Each number is 500 + 40 x the weight over its row's rms, rounded and kept within 0 to 999. Layers, rows and columns count from 0. Numbers have three digits each. The size before them is the row's rms in percent of the matrix's.

# layer 11 MLP gate, 320x160, rms 0.0919, rows 0-16, columns 0-159
098:540492438597448468476512441506470499520428549445492454474528519475474504530469536432511503499487548490539524433502552493495502433531493548515524524499547462522581529540446511533574513500544487483541473535453553528503595528515435540528449506502493523465566538488468512533426528531401551460485431519470524532572508579472523461537490472573529525529472531479517536580472497549516472502457480486435460447499470426558507479500435532523484454441422564479555546507498484455499545510526474
101:541487570525492470569447501497519435541508420447503441492501486454425449424535478538507499502556511523501532482436480541486561466512526499446504552426492476574430436520488476492514486481471396461471519512484511593466492519475511463433502463442514494488448473525478495565397526496450518501529500456440496499528552450486473560500546506491536508403472503471476549604499529490469531423514563495533492437532505511491603502523487551553524508549471482518513535469526444511537459517481512
101:446546639545446480503425488566513565498522500504546496458529455499528469506439513449503527454475504512413533484523521568540481473519494431508438502419493433457541563450512494479500462531496432568440483522459567520504561484485532537508480469424497483536533479501482472508498488518523451492542530397539507509535556518490475500475446465471507516456431493564491495498452496507501424576469500543494532548385516522550499500458512522480537506515450522485549529461454470470466579486549511
098:490443497412521454510543519481525537457528503473492445491484457543458559546558413526467510482515481510525530432466570493526475537561506456473477524581476424527468487444562483518436480511559504503493537517555440557462468510470545345477514509541452495469425572531498449453542473547511559493500500446416561540476486488552504553505431513435465435494496491502496494492440535467540535480497497509513534517477500509475520402450519526551498496497518563501481473446522545552518477528514533
115:524487501535467537490558452520498455450491491434526565472511530528564543485472469548547435502479470526449526505563549455518434576502549434526430517543536554502504520486562441517560474463487455530434508562537537490484490448526465466545493355513528485481487513495514497546520513531579490500531443449452519440546602484533487449438514538477499434514480505508463430540468516504501420529461491506445503452476455481546486491540477496449486514527511534521549462563441427444490529525529475
101:429496541441557502503531476518513416436453467517542527500526535486500525494468420488489516496444516510501593467471541532503604504505514437514477521516551437529520423514543564468583578526493517495529488524494475450487433504557507493543466577457465495494470529494534580442539590527533533556547467456479527438419500496504456518573532545512433464458475477509446514495524529441465455511488574481511394483502534433493460487511486553539504491442519529496536502516479464520501466542468537
088:437514459499560625506521576446501488533445466419510483496471499501515452449572550418563495493401472520483569504556498548526522482532533448481504504563465487425512550489447472492576526484468551532467446495505524453498471493470516522502462474502553483538475520467524522456562444450430521597560455455511499559534508448465443561492486555497521525486576448526475519525490430553573547467485470489563484462513550483461489507521460510523467569534514511475496479500479504509489450465524490
089:533493455458450514489479439505538484469487513481535487457537404543537538546466547528480552549587435554547537442471462456514536400503455494512546543495565553515447492560498520501526509483499459573476484502507515478522541510572525456448527505483457523505476496537498453463455500539441519467503514490463518499519438500486413455477549560535503498502438555425438521493526507508457492445527466519551449421539469531385479474500457467450579533475434468521534539522532495518533551512589492
098:494514476510428504472481591555514483577470434484511487516519570518439552511493497570517504438542483506453481484541451527490398494479514503442425535460447508497527457488394527517480499517485512454463437487444547515462580504464450541487484527558568443530556494531507447462461472446510587425417469540513546523478474517572504549495474498562552508498517538540501501497501508501508483499460491521541507502499427464497491479534436527386531474529452448471495514514475488535544545516417529
095:518472505484554494554501564489521530531494536506565510423475506474460543514479451480514452521572453462571540489476504546470470552529508462434475512479420518468495545485527530549552507584583463450480526424514533577501456484502516493423494488542499446548527466493500385522441528503559526470560484513464465437526437467446546508472481511440526518520458467472467511518481474497513523565460522495483491481521480433475424383486519480460452525502502547417546566474496507547541509453565504
097:547486471417532514482558550635538484492547455509492535565517486489457540486476441507408559511516466491497553512496500463530510490506509475486408488460506495508504522563582529468457507527510579483449531511434562582537554504422492457428473503500509485490516487540558513459444468518488488495477410466485515488452497538464478497479443613512501515430562541473492505499550497544502558472524517542524495478518468532442558498518534469445440522510520465473516532521521420555528501565565504
117:515491504495467459507525461445532509490531447454474475453514485497523519475511493464496540603481479497469529536520506533499552498488544467459562495480538472583523465508493438481579529442544456546527458496552500532535412482518441498534507458466423538440482484520466475513461500526463561550567542443459559466489416432526533523438583556486506488448456441544431514573490584518470487532536524393518497471545457539578527458490507553537504533513493506540503496524459485567470495539496421
097:579541554580463538483474455487504546464434488522543421482480510534517463453480446394521445475586477522532474457484538539496504420518455513461491493399474510498473586483536477442498460498493441496518509504437492486554547396517528449486507521481549476457398409518511492514476505463508511426492507431451502470500490516534493458497522501528466503490514499520553466496501469535435492414483451477562492506472444558476482502436509484467470480567482470452472573519466522507471562512468550
095:526509457469511444487453566485502376538479517454492445546465435531451511525515557500419470525511486486520452498483570493503507423528486494466573469556496576539563534438458494547535455500437436535508468533492495515484540466542506478539505509446471418501446474470503561491480479530450487475462536452524599503540500527565469418516499497509521531523474547484507536512526450434443551502466528471517568495558511434515442546422488436461507457456425555512531546504451496484498467464493512
101:477474530495466463522567483464526499477519496525515347436521421512542576493514453469449540510474498540506519567477505479539522497597464555497539492458559477512585489505457561442488551413518584506500545450445531420539508461499521500495477488528442506442531514461423499519484528496535550525384440469466484470519553554494506474497463521495460468528507467462468520496534476455499489492514538482517524443454509464568561478491490486489541544522479456477550534452455563472565503468491543
096:473491458656526544467492531481492559512511430561514434494486515487454497473497547536435536501582489465388494549512502576519509472558469475510438512546516538494549484499547468498528471514472516488489526477548518443520462483486489507491501407465498525513471520501495480500502532480528501562495579477464555526547459534440485521548537458420482495481473537464472485528411537474459481532538462543407519460490470514515481463467485431536475603542483513570549571570502526504507515435519508
101:507373480444457509430464448464492477477438522456554466514439487532480432521531528557506507506478487523476493477485455503475460496471526537509526519464574514507579536487475467467520605499536545446562451478519470434504443493455507554482527468421459518467509532546502446589466562542539535487488467495553531511521501560436535486499474467507436491428516495562491471459569495520552512490501398540512536482515527548494578503476435496510485536482460525544574501529515489473535550491510404